config.yaml
n_kv_head: 3
vocab_size: 16384
norm: "rmsnorm"
rope_base: 1020.0
attn_scale: 0.177
bias: "none"
tie_embeddings: false
init_std_o: 0.0109
init_std_down: 0.00669
beta2: 0.99
schedule: "cos"
batch_tokens: 16384
Each number is 128 + 24 x the weight over the matrix's rms, rounded and kept within 0 to 255. Layers, rows and columns count from 0. Numbers have three digits each.

# up: layer 4 MLP up, 256x96, rms 0.196, rows 218-255, columns 0-95
# down: layer 4 MLP down (transposed), 256x96, rms 0.174, rows 218-255, columns 0-95
# gate: layer 4 MLP gate, 256x96, rms 0.189, rows 219-255, columns 0-95
up218:088106129136113154142109097108132153146163112104124111090116117119155120123121157081157120133129140135129129120143156118132110165150110159103134120140145108083146132125130133144157129150164100124093157134127142150136137132082142132166125109100162124144088159134125138127137142175130116111
down218:122132118130126084100124144134111136153128107150160138133136112129101100111113117130132155125107121155135139110150100152132128102116099105174121134111114130108136075144109150132133188123097136158120127121151099105137114121150119118128127080109135124139127113138153159135103100094111105152
gate219:133122119123117090120158135144148133178133143111154143147138134131126113162149124181155107131134134082111114137139129166134104131127115108110137108146173144134128080150107104141151127125114139134170187143136093116139117154113133115119101144148154101116151090134165132135093100166097114097
up219:109110103081117148118116130149142137132132155135105130126152134128133119112069142124184098119152192112136130102127111119108156134105166119122127073114116125104108140113146138147171164119114143129092128120150153162127111105134123125118105127109106131143095130122138156126118139135120144057
down219:130113115119118094155105100099105091128096167111113164110102155130121154144099083120132114145130147102159141107182149131161110142095117118107128107175105102147097119110115136131147135120153118117099165119150102137148134108117112117144127132142128113113152129129148192128104105130123097096
gate220:097137138108145133148129106141138122135119145124125104102133121126134139104094095145121129129162105137112135127125140091110130114160129118103122143147155118162147134123106153139111138138094143113129141141126114135135089137168083159113133148154119139128129112116082164153165179138128148130
up220:112136104123124114130156111103120125142125153100147122163121098139147101131138133114118145125114153119119127122130105160128102124101125123141135099121110152110130149116126119118150101135142087145148132112132134126121120116121166120138132118080129118133074152143140103112116123106133119132
down220:148135112110116136171136127138148097128126130133129120138140106185128173082130104125123161135139145111123133115133151146131141086101105122146140119113138123159127131134124123125136137146105141092128127144123147170130149127136130122131153141113124108122155120136095139135150116157124149125
gate221:080132118135102067132114068153094127087106161127108140106166109138133107098120144120102141125133125139136111112121107144129092120135087142131133171127136152148144101127128116142185108132151090106133148120111108126109112097114155144164130153095190141122121106121133157134150150138095107125
up221:139152171147127151083135142137159123100146155136133147113151154161114126167066151116151130138155119143118103157140126124122148100107179157157122137116091104141121082118143150136142172106140127120110119128173132095111151126120114072122131153157137120140141130109146165096115108121153146153
down221:107143087111130127134120102136086079144137135104107128139121094152117120148128115126165126118129101134093094154091076126135145144103155140092134089109188134111128113093103138144111095103096117144126136158105134089129135183119141106079133144120082125110095114123105119118108095097142133144
gate222:119127147137132108094137162104175109096129104126146127128138131123142117140140116126153160161092123122118075127168076150153188105109097122121110167156148143097136103118105132150144117155159123154135114138115110093095144121124147121118138158090113144119110121128150153131089104135115113088
up222:156136116131147091122142156125090106132123096125160107113145113136141120143108146109113156146116052108170070134178100164132129118128109143115130153146151126112125124119137132109137141146137151130120099131153098116115175119149158094154122146155127126115135115090137166126101090125114137119
down222:154194102130136156094140128128128119115127143156123136111143144133134158116122122090119151129096159126124112116153103157134117109130138121154145123146181120146094135142139132161122132105128102184159136145145096130094085116102105168165131133137159147107139149131078103179133137131123146158
gate223:096114081141176128122101098096172113119110153122176134147109117102118135134143134125133111162096122079115148100144140100124100139144106164139138125105107126111097103120090156139141126127107149141133174127086110108110121110183116105167096142066098096117142114128133114097130086131152106130
up223:120094116123117124129174105104154111097124121143157125130140134153143130166114147069152113157145162135154114071161135111128118161124163143115117167129097093109127128122108120097101109157160136119137140140150132153157148165128123164130110170133111062123129152142118131160098117135117137082
down223:056094130114112152128095111138108166133103147123110126118080135091158140097097129128166104080130138114097135184088151128152111111142111129168139118123129156152116144126107146150111126102128100140116134141096118120095094080109080131116134100152115156163138082107100116116144144094125134148
gate224:144157116174123144154130195125160098124143117125203137187127096101122145077103117145123145131150107108113074131110105105137137082157143129120149123136159145144104093116135138105103155121080166128151098081109088143122113119110116114125085145112129111100130139097139126130114127112119135171
up224:133135113120144134131137109120147171150153124108101099149122107147103140177129174135118096136146125112107182139130117134123110155133124147120095085087092098095117151169142138163154125134132108145133136148105143141098110132084125161075170127155074137138110128137151104125145145181117130154
down224:120155139121162090116125174163119115103146137103130139128143126193138122118090154123170145123139160097152103117166123129092121097117124124115125121104066127106104123118119136090154150170101112142120160162157144139086126130155140156108144149132132106165122118147128130120131131155116124118
gate225:104148135114120168148130121109115163163142153138150100126095142128129118132093116092127091134123136146125122135082129081115099127151142118135120101118144126147140146157108145131121136148101126158146106131127125132113126169077128144117106133131150162150115154099133152127165140115149134151
up225:155117166154127128101121118147134165126127119128104144154168119108138107126154154112165156111153107123080133141143120127108164100113125108115125165118132093153152144125111114124112132142129127122154115132129141141132159121185139111175148131137115123109138153120121137141115151104122121113
down225:148134109140136098158124155126142110133117134143124113151109124203131188112118096148121132129151135106102162116127143142131131134132123145122125141145125143137143155103127121120130141131138149092137136136138126158132133143135141142105119128125154115127165147125094095140127132147136129139
gate226:114112117060154165152125112134105129152133176104129134118100121126162100115156107090146137108091099114153125106117113111155130078107135108133099104108105095128138138095130112129160138110106067166096127137135088125124094121103108142116150154160105131161110133123143180152104162117119130164
up226:098105123129131136137094139095149108117152115146130152157090122113112130120080110172072113108125171103131127172134118149115129130108173162134104130112097165095133141130125083152122085127152142085119148149137136118106130131130148111136113113135152177102110130182116081125139112112134087140
down226:150112141124109168164128116103138128122132143126078130123109123119135152116081091109116138064128140138078123143176148123127146089097130121133101141132135135126188138093156103155087087133098149102148131127102090130117133147153110118130147134126145142130154148104105153174126143088065114131
gate227:139105098123161162128145143127134168089120133113161167132127122119131158092129175098168105082114122119146111170092102160148144085081143099179106175129089047164133117097121133127170131152087125132127137113130141115114142124123115162103144121117158131109141075115157157116125139088133146134
up227:116109107120098079100106163112122095150163146103096127097103148143148116122102065115099146133133146139126105092123145097120120132121105132098138109155157214161120139150121136155104101101164094131109148159122148142115116163095123114154117126111133183134110192182097138113160126147140086107
down227:166112144120148137162097132113140146131139133109145140143152116110145090158123189160159114088131131145086156082144099084127132095109122084144116158109131153137140107141089145153114120127146054135173110106085100138087109137157108147161103121138066088104120145134140096127109138130156108150
gate228:126136134091129164123186161125118120107107117131135115120119117123107121163142138133110089114142141103150110158136117147112110146110134104120128187100166155096143100134086113103118151112121131152123137143120127085152153133125120114129096073096121099146144163121158103136137138152124139129
up228:127146158170134097123106135117147091079172115117119095169112116110130161152100115114107129113129156109105114161159113146169145105119095131145131114172128120116098139130135123143112140149159110121111148122127093125123136091146163137156145127098133104141132120140135151144161114089126141134
down228:165123118101110137130104140120160122131164150135136105126105134190120173091133104139116116149119117116123137091144136127137150120171132147106110125117112101134131131113134147110142123157137139086115152129122081172146098119110168133140127162120151136101120136100078124117114129104140111153
gate229:099117152115095095091135150121102170140131131131154174135151099090118158111120157106176101140094112091142126114157137151134164117093161139115142112156127149103119103159089123107081130120166127142150118107119121088110138110107120091132120136147071139112133103128132121039156140130097100121
up229:135128112116151165178146153138139103141112153112095093138114146133148113113138138145134118074135134112136124123121076133131116089141108100128118155088124139154152152093147150102145135139114148147135134164112078115113105125175135152088125143096151100135109113132106135177111101106133146141
down229:169107164140172125122143093129104111096065121090105128113121075154124105141107128093172127116113092126142107107115096155147072156130142149111138128126124100147130113107103133193128148098078143158089104152141137129130180131125136165161127135113117128124117135110113135143137103109131130108
gate230:154148137136085107100102142083138129116128151097114154180104146122119149160161109148109125112141098088173077153113142176106136093131100094125116103173160117142127107132120124118137140123132146129110145131143123112121119115109143095156113088120091117145151144139134105115100104142104112143
up230:142142113110123097115137147118158064145126152173164144162132124131110129110114102127104124162193139099139148141102129085117111151149113150095133133138134088135128115141149130134119115126146117140142127148124119113108132135129111115097087149097116072107153124134060125126143124136141108110
down230:163105148173143127110165144115102130152124100143110120079177120108142108109140108132126161120128122125150110129140119116158158100147128148146145137121160132136149137143137158135095135136163160127125132111125125088158140100154176088126095162146116099061103133118127131103125124137090121130
gate231:129124118150107137099101105148163097117163106146142101185141079105155134121137158089148096155115129071089048101138062162167149140122134154137127163109157129089138099149123144113126077104139112114106105119145105125110132136135121152126134130127126112140133122126121078139129084115132168131
up231:152131144151123139139124141172115100169099135122135119127125133121138120144107150098093126152155120120155162133119087137128099164153113100130138113126107102071118133132131096067110158122129112158134129150147115113110118142161164120134109109146188100114182163108133098129069135124087143157
down231:124148166112124125095117142149131089141181106133135096114119111105125140154126135107102136143134194132126144164151124147163153159144121151141161162130189137078102134129118123065116153113128189104132174122126094108146170129203161153123119135153151160150136139133116121136119131144120149120
gate232:176128141132144154137126144129115173131104089145149134099142070116135119103142121128149104107116093135123150126181140111139095120131082151133127134087107142137134125133127150154168085120139178079144144103126135113128132144151179098142102119103144107122154142121141131117107143170132111117
up232:115129160102100117148147140134179162134125133123134106133130153096167100146149142125112166146141157131109134137134127135128161145130152134158138120139169122123097139132097158152126147126156118116135110116137147139163121068117133141121129149126064146110106103128158122105160129077127163126
down232:108129134116117123159140123116135090133123141122120129117129135142137137119159125173167132135114127130155102126135155140103145103111083125112153144160134086150127117075100107071156134150107097118107137136107135138116121163146118161167107119141197103113144139095123145129102099101102142147
gate233:067115156125173138126119110123162107098133150140130117131135093141140135122107143143136133139129154104140097144122133080127106116142147149159152134082114112123154142147098105136201078118125094146120154145132171146091122099162140155111156139092074121141117136140177134137150160099117126148
up233:116133128085157128127154118152118159095094122139160158126152131144146147147144132105101171140125113117125155117133142132121171142166168121148115134129138145123146115155095146131132123175144105124092130114124128098133122124200160174122188166092117126145150188082149105126168160130111110127
down233:141142101060139153103160119113124107169161098149156096160122121098119169151160122091108125122101135136114132120104120143158082130162163151145125106137154139102115148141159188149130141094097123138140108136125153152148134146149138084136155164117158132083120148140075141090152150124167124147
gate234:163130157142117107123143148097140140111131099142176169123121081165136098154114147158146112115090135114141099133117133143142140170132140117147115142157103145104117089103109139112119137130127148138137142114146137136112096133128116134111115138100147087103147092101147167101089102142145095116
up234:133150095166099149159131161117116133131131119135092095162151146154122114105119125155099128132114119128135120124129081136109154122101118131130124099128132132141123168150160118119166108119101120153133126094140095150102103143177146150088129102120159088091127127137112135105124145119150129175
down234:151137127135144119113120116117135106110136096148137116159146123141104104105110168165119109157094117125154125095166127092145155126131137148143157114159183148066116111151163139135132158114134144160119105122109098117139094147167126121150119097143142119087141133160159134149129133130087119119
gate235:144108134104134130145109157115139152124136082177127123142135128142154125147186134142165141158132142103134092133125107146107146147171123103100155147118144117126141071162116113132149139101119135104115126126105112145130135169132127142132108123095137078118088027112132157107126133113141114082
up235:125116115092093108129149147160131129123142086175107123144137097091153146106166132134153152159106136091098108120126162138106158143174108131115108124113133140163160077129140119149159123125127108108126142124104133146121109137161157134151138156129144084117123071086136163130141126122142157080
down235:097161120130157120120126119104118175126121144104157137110091153083134134151127117135112089109135125138140151153124135103157098133170109126162129073175131148127140156079138135112141094077134125177113121158144116142121110152095141129106135100129121172131147162141161129106125122110152098158
gate236:119042146150151108089150102105125121089090137114114137144102085144134154081146108109120127079113143096109114116110131138144174136080110141129121125116131112139117117123115106108132153145126103152122119141097099076116131166151120126142118155089117085122094078142150165169115131110130127164
up236:142146140084092144154090157161147138169148101130115117108150139119172126127118147157125136165128117156153141115126131087113129171160138129160116122111147127101145124134134114133144124113154118131137094124119162176136139132118157123123124087139105181137161196122097102085154164141130117104
down236:182150128143120099136107114155161144084125154141129149146150096149108098119152100124106106170147087120128119113116082138149163118114120113127085116142121111148110159120092147088159161166106132123167122136132124140133145126129158159125087120144101133081098139156151127117143152124124143159
gate237:133119127151157093083148116124151146076087092139129126180134135112150142093124141133129106109110148111120115171116114120124090132069107150140165175134122125147124128161110133150154112100107099116125152117129145151047114125100149113138114107136116119122107085120141183092170158127120135120
up237:140134112118098120129179101201115087138157130167139145102146120149135090103128107138122142127160128135133145155156131130130141124132145118116121117178104159104132146110134104093094120140122150150149119160170113095116138135160089147125156153152129103128140138137170141159101078167149103125
down237:114156107147132185120131094084105088123118142126095142162142132135139115120116141168113128158119092123139157152110113130103136075139155096155082155101103118100085115157170159129113102107108081126130106132173079119139110121152150108119119125146130144120110140119093094105152171088137145165
gate238:165140176104103130169098170117108133141135115149132123097126115121111143153110104129091090123151160139130137125127161128124089155143144194144129147118094172110133141119144131133150105134145130112138123127100099123136107118104141130109124118147139149149127097119135129148140142147150125123
up238:118131125116125091152134134133153122141085126108120130134135129123125097115138146114137114128122119127134144130139086171167143106145108109150132145153116110108128115086124136128141118142110148146102157116122116111108156108147123128161153135119079119117129116142135116149127132133107109129
down238:144134114121117120153123131124138098136125121153111119142106128182127184097117097145130138143128170126124134119143143129144142135143129151121118136130107133151118156110139111109130107111131132082136130135120132149122159119126136125138123117113146113112160140116076107158108125156124137119
gate239:106118157124149115162136131109111126158137147124136148108082130118137132105062152155122094140151135131127127109117145130143105161125159105170138175135159107117089118124103129105138095130151108153107156093149174141149092126124150094112111122170137141141102154096178109123132158135127150140
up239:119139143140159138125127183103107114136148125127149166081094151109158111128084106124129124119108136114126141158156127134141125151132159120157111138183155129100095135094149127125123098113127140116109103124147115126131143130162082106095114121195098135117133155101172149145131113121121172178
down239:094136132129144120131140131128121159134134101121136160120152133061161077144094173139123136128129118131131130135112107109093094147146134137160115136125137102103112090116119122125113105110109127154132103055145133088147114118137113123138122090128093147128109120113163135102161145141129137143
gate240:136112131145106130129158100116163142112119099091132123094147145144085110109150105131116167168125109116107130124108079112154151149148090158104153114118167124157151133147096137123160154154116113180115121106109107102118129154109169138103111139116136078119113123159153144150123174081100123121
up240:104119113131149120099136136139104100079091115093125148113090117147110147144106143110133101123128099124133122114103107180141146123133102108192119164176144111111142132146128125127111103087139163129153136078107125103161114076131085100128156144143122141096155080126113108135125124140145127099
down240:129099188123076130137159169150106173117135118161117119129174138164140131079146103118147157178154136137139135174102106113123144098141147160124147145088141127129137140141076125160152138170123164113121109133126103128115110154118145094110091126125096144151117103112128137119107157105116171120
gate241:129116126134151137121070133135093103120111121121119127087109101138114145059080105193134122128124084148086115149093121142127141093104104149133135144103122123140116110115135105138151102152078125143119115109137128139083107081113118113112106132117165164112138100134078149121139133115132142182
up241:116156128131125112102123128127130128130093104151149146124109173114115129154110157112123114161104116124106128101109163091136147128147138123135121129108123135118150125111117171136119142157193167154100096083094126072109159170129139111133141149111119102169110127125106093100150119107144102139
down241:111130120122140091110119111114106099114163137078129131098114097095131118097112074171127109087148089144105140178139125136113164116112097125127133126117146123116132109107140086109110085123146100124095124122113122177144129109135133132110116111146163175104163153137156150105115094131130126157
gate242:154104133131155166107160135097136186133129106116138116146151129121118114133117159147121112116152152137111131135143091157106124122093111090123134143129127142160116120163112138063106124143124102157133146073147125111099169085128169130135137082131102155102081162140169113121135140127068127062
up242:118151146131122166108170137120144173134136109149114130137182135168147112171095138108120146113139162128088156113166088125121111098138157124148139137114131118145108133138181103109086091147096155153147109121131122125108163146150133119138173113127102146068104153151131111110127150130101119109
down242:133102159176133154112125083129083123153111142174118142146145139134169094125124113124060124121114103123139113101130138141165127134108181134186108132164137133142095088177126114118100111154121156174125132126122140141103099087102110146110129129098122170154095125095122108076130117097137076131
gate243:147120145067098136141141185103124138153128125080101116127145128080122127145075152132159105122148166152118147129092116133123143128126116119147145151127102132121099136142125137170146158128131132129085139104108114136120087111106148103140103116141144115152156115116138078129099143121104115119
up243:120121111147135111136123142143161089109108149160103126113074156112156113164136111163135082148137126097143130119158120149160161122100119126105109146123120135140131109130157130126107100134105137147118151128149081137120107132137124122125133146152092146103133131106162113165116156094146118161
down243:115155145135105123159142097134117134100115120177091116150150145143108150148158138151124112110176136081143127105116163101139132122164122148145138148126099157146093139134157098127142144127146140151120130133106117126138109092111209148135120155119118123113136142112069112127087163121144122153
gate244:106114143105128136090116142086150163150130127131158143149137142110132113147159149140149138146084112096115135093105120104125125113122167122135151104104143120136138120116127162131151149129074151137115157094052103074112154134151107136148088083120162099127092117079131140075121160081118121143
up244:130140176115155072089113121078150106144129130120108147161118156116103131125139145164150146134091110165138130085115105132100112125128117087123150141144165136071162124096148151151090176122121171140151140161105130081135190115148130101146098143153117089098126120136141097145117121096154130097
down244:091123157127092148113119164094123138130086144115151110131132183130121132172148128158136114131145136145140175149073108135102109127120097067128162108127121126128142154165163148116145177132156142150129104128115104122147171105118125115119127081176136120124146147093113110120188152094129138152
gate245:118078099151190132095113148101136143104124132126116148154114135115163098122107155159118125048122135118171149139119138141134110091105191177128128160124114106130065129132121083165129110134131131119110152107128119070097166155149105135163110138143114128103109123101122131135134149127130146154
up245:096129087163133121058178164102101110121119122154126141126116142111094138144146129119128092094132134143154157118130127150126124138114138119159128109113169162106096157138125105138132150160181144140119173109107118097138151132131119100182115109136148175093140091134136129074194111119142144164
down245:159144111128125133112116155130104144080089105142164156087116139094090051140157129105116118102124142152129158137114142121111091117117132118144142111129144125116073125118128123167144097100138131186077119141152122108155146145151116139127128120138143153111149151097102164150131099095138115106
gate246:130079133130152136124107137098074126093152150105123168129104118109126153112113147135136119094102128100189114132157136174110143132105129092145110195077094131129092111127095113138131106105184113118130162149128128112128119110140134109149139135117138111152148117118165135148098111126116128078
up246:146152184192148152140151119146137137125118112130135110145138118104117095136111112111127107111123136161119129146102115144137116096123151114126162112139163152138129149154136141116111163131112148138147055100103110144133156118148129126140131106137148138110081094169090136101181131152138126120
down246:149141099143131103123135166135163129153139148116121173125146116104127109125153099144112139102118098132148110144155105112168144126137072144144133105101113078126170136118152154108130131150125141079131123146197102105139122107128115126113139105155172136096109166129128131137127126134132122107
gate247:107081119135172131095142061083134143101112125097111133138123175145113107132121187142114095121091124090128121095125143112136138125114168139126135129113119130114141110146154106133148159089130108122124165120117069128107152113121163131129132133098128078123115104146165145095071129144130107123
up247:112118102111149121132116085090147105114118143082116158157096121139127116126113118109157126116121112108142145105165148139153153136107143173125108098138113131082121114139157136145114127090121129128104148142094083158133117149084123140134123157131144107144154148125088107119061118136143152135
down247:117124101126099143141151107153127180134165128123115126131120116139142129118133140153155176117129141139130127137157178121135135147110133158106152149135086123104113109106138155148123142108137148192148098149139125115148104163118136101118156157109123121149090078182108116120153141137130116151
gate248:133093129114126118078157131097153187142170111121142138162158155085151147132121144102125106124164121114146088136108115150154166148099150131139132150140139172164094103156092145174132169136155146108128144121118153089137162122142191132144129120153161149153171129113150129076141122135103125078
up248:088160086185111137146078104184143088112100096125107131122133097163086109104167146120147134133100100118088125126127134113107117106137114124151121119133090115112147134110067131116134102101074129103098162114120117163103085130148095134120157123129128126111094090156118151156100136116166114183
down248:128134144103133077101166115078167117143125126121156124158103118154121151123133136087136129091123187143114147091172121123116121123149103118081133152115116147116143079117118163109123158114157114072087171130145131111126181124090171125136141117113140094102149150143133108173092106111110159076
gate249:117143136141096103122129133150165127085128123133114138135122144107101145129123158122157128109150081132119116128139082158130145104099123092138130114115130109117110104197129113112115151097136138084103103169147153110122111115158097086112138113143188103140099130143168146076134126141104077140
up249:122119100104103139155094159134120128168121094133119108112117141107137143187110134131106132157126094123099128156103150106130141126152139150124137156095118086181118120109132117155153167155068160130165103116090101154137143125157123094112133151138130101139124053110135130144150137103135156161
down249:147129126110153131137209102155132077070141120128074157157138088145127135091082144123128167132122120120138111144096146119122147115123147142122116116163124175094109129135146099121128109127125139141121098188154141143157104152091122178150127136111150149120117134168116113127155126172107156124
gate250:121094112108178096124111126093142137158149158119197113161119129100115149144134137133153107125087103098147103093094102133106149138140104122105122085098132090125149130142113144119122164162144129114148127110144097136089158101151102114098117127135088093139140122149178137123155124101124087094
up250:120112107107178082095098138115154102116169112122145109178110136120089168131142134154126132138103109132134093109103126116122148150141104130108123057110148126153146134152123136156115144133144126133148133108154126146126149106143114137116106126114109126149152126128157153150151113124146071104
down250:103144149150097168103152114161094130167129140127145113095147152086135129135099136140125109109126115141144107158092137078105080128150129153147120143139109159134144131111112160121079127132135112127182093141120149126111170102121127128108143126177082120155118124109107113108160129135148188104
gate251:140125098155134131096125108124166160122133103142139210085140098097125130112146159122101141132163073140156110147117067114139137121111138077115115113150167133151148111139120156147080085114164121154052125130119132087103145103110154112115113113136137109109127154157161139136103097126098127079
up251:071110132146109156115163137117123140156053113132112140105117141149155131114122127162106123152078162110150158100097162150112104139152159140131138150124120117135141155150118097151157075170122137101166128174129172147136145206130153104128149124109124165128124143141126114110174171155137132179
down251:106053101115107108153171113076125149153118140069113108133144148114137137184105137140123139131179093130119143134159165121124116130111137162128109167127122098114147123096175105128163178187142118098095127098097154173150132134119175126170128150118109111111096110137095137096127164136153141141
gate252:116082168169132120134132109147158150090113128153156136140126111110117107148124176121160114114088099120157059108110109128154153165121169127133132157120180125108132136149096071102168128131108115158073149076107173109152184134165153092148141119169136075153116109166153148093197160127074126108
up252:199060160145125095108109127156213111093172073161077112144157052164101149109131154155174149170096094128215083109185111179091134180131141137131060195092131052125190153199147087120166130144056137139107051125134193144146195112163151073078169182107150087125157063126121131179105093115080134153
down252:108107157146191114159117113159155112136128123134135089113102127146089159135165089177131103116155126117155114105097132133145144120172125172161138091138208132097117188131118084096139164120103172125099124131145155122144123123188169114097089162154158128124098162125141147126189109157103153133
gate253:137068120160157135122120096065123160091107138079118146168103158107116123130148161124135145096104108114151112132149126164126140125090139155099142155090155093151129107164118079103118138124144058144121153122155138129099145153124136152118092091155138090139107144149124124134126162120116077122
up253:079093121144176107123088117095118117089116160069132130145114160145115162115144148129198121101135112118125148119121186096124131160127116136094108150091117098139147142194113171079123095128126077132106164141150176118154139129167112151125086110142099119155146120186118121148133080109173118155
down253:102104139062120132131109146131110120098106158144097072169103118174105124161110140117119168138093135125132108145136155172171164115108155106105162138134106160122091153138120117055133133136163137173068143109142108125148116176146110135106147147168107153182145122129110108157114107128157119151
gate254:111150177104106112083092117116126109123131165104132148135118120126114117149140145099115097132161098108090125088104121133170131123110122151101139104124148131052157135150158113096111170089162096117097155137138148129136138094109125115129108138100098107139168129100115066134158115137127101115
up254:117106108173097120131091137135118121147118114122158118147129128116125131119135146098168149142137124097109108086132137120134124159115157165118129102111127088126143130130113129149085140145118125121148087117108152150126069088122143108101115181126133120149111101171101153120145136146164084151
down254:123133092171109195124126102135134181165199129128134163113124143074124118130094123154146099106126100139158136149164147153085134148153117123115142136133123120144142133147117093119135130152107158096169128124110145116109102154136152146152147138138142151158138168130146145150116129090104122133
gate255:108127137081112141148116184146118171143128140128136115107116136109106143152131185133101100140110134139110125087138104124086138123125151098127157165086132159144155108154108134139133118140164145124117150089117162140139090159146173092134118134131105144132078135091134098109146161113149161147
up255:099141116136117172114131137156129136113126109106120128152141140132101162159163145134138128118109096148124126094118103162112144095102185098134152144123150113097147112136143141112075128167131141131128124156138162152123125134179118125115136162122107106082118158115120099097121076114135161177
down255:119133146108095159132164134118119171161140118131136133075128138110152083133153137151118127131110144139117141154125093134123094153102127110095145148114137146108134137143122148137127136149165121131143140093144107091138104137117148155127125105136090190128134161116177113093133137085132108147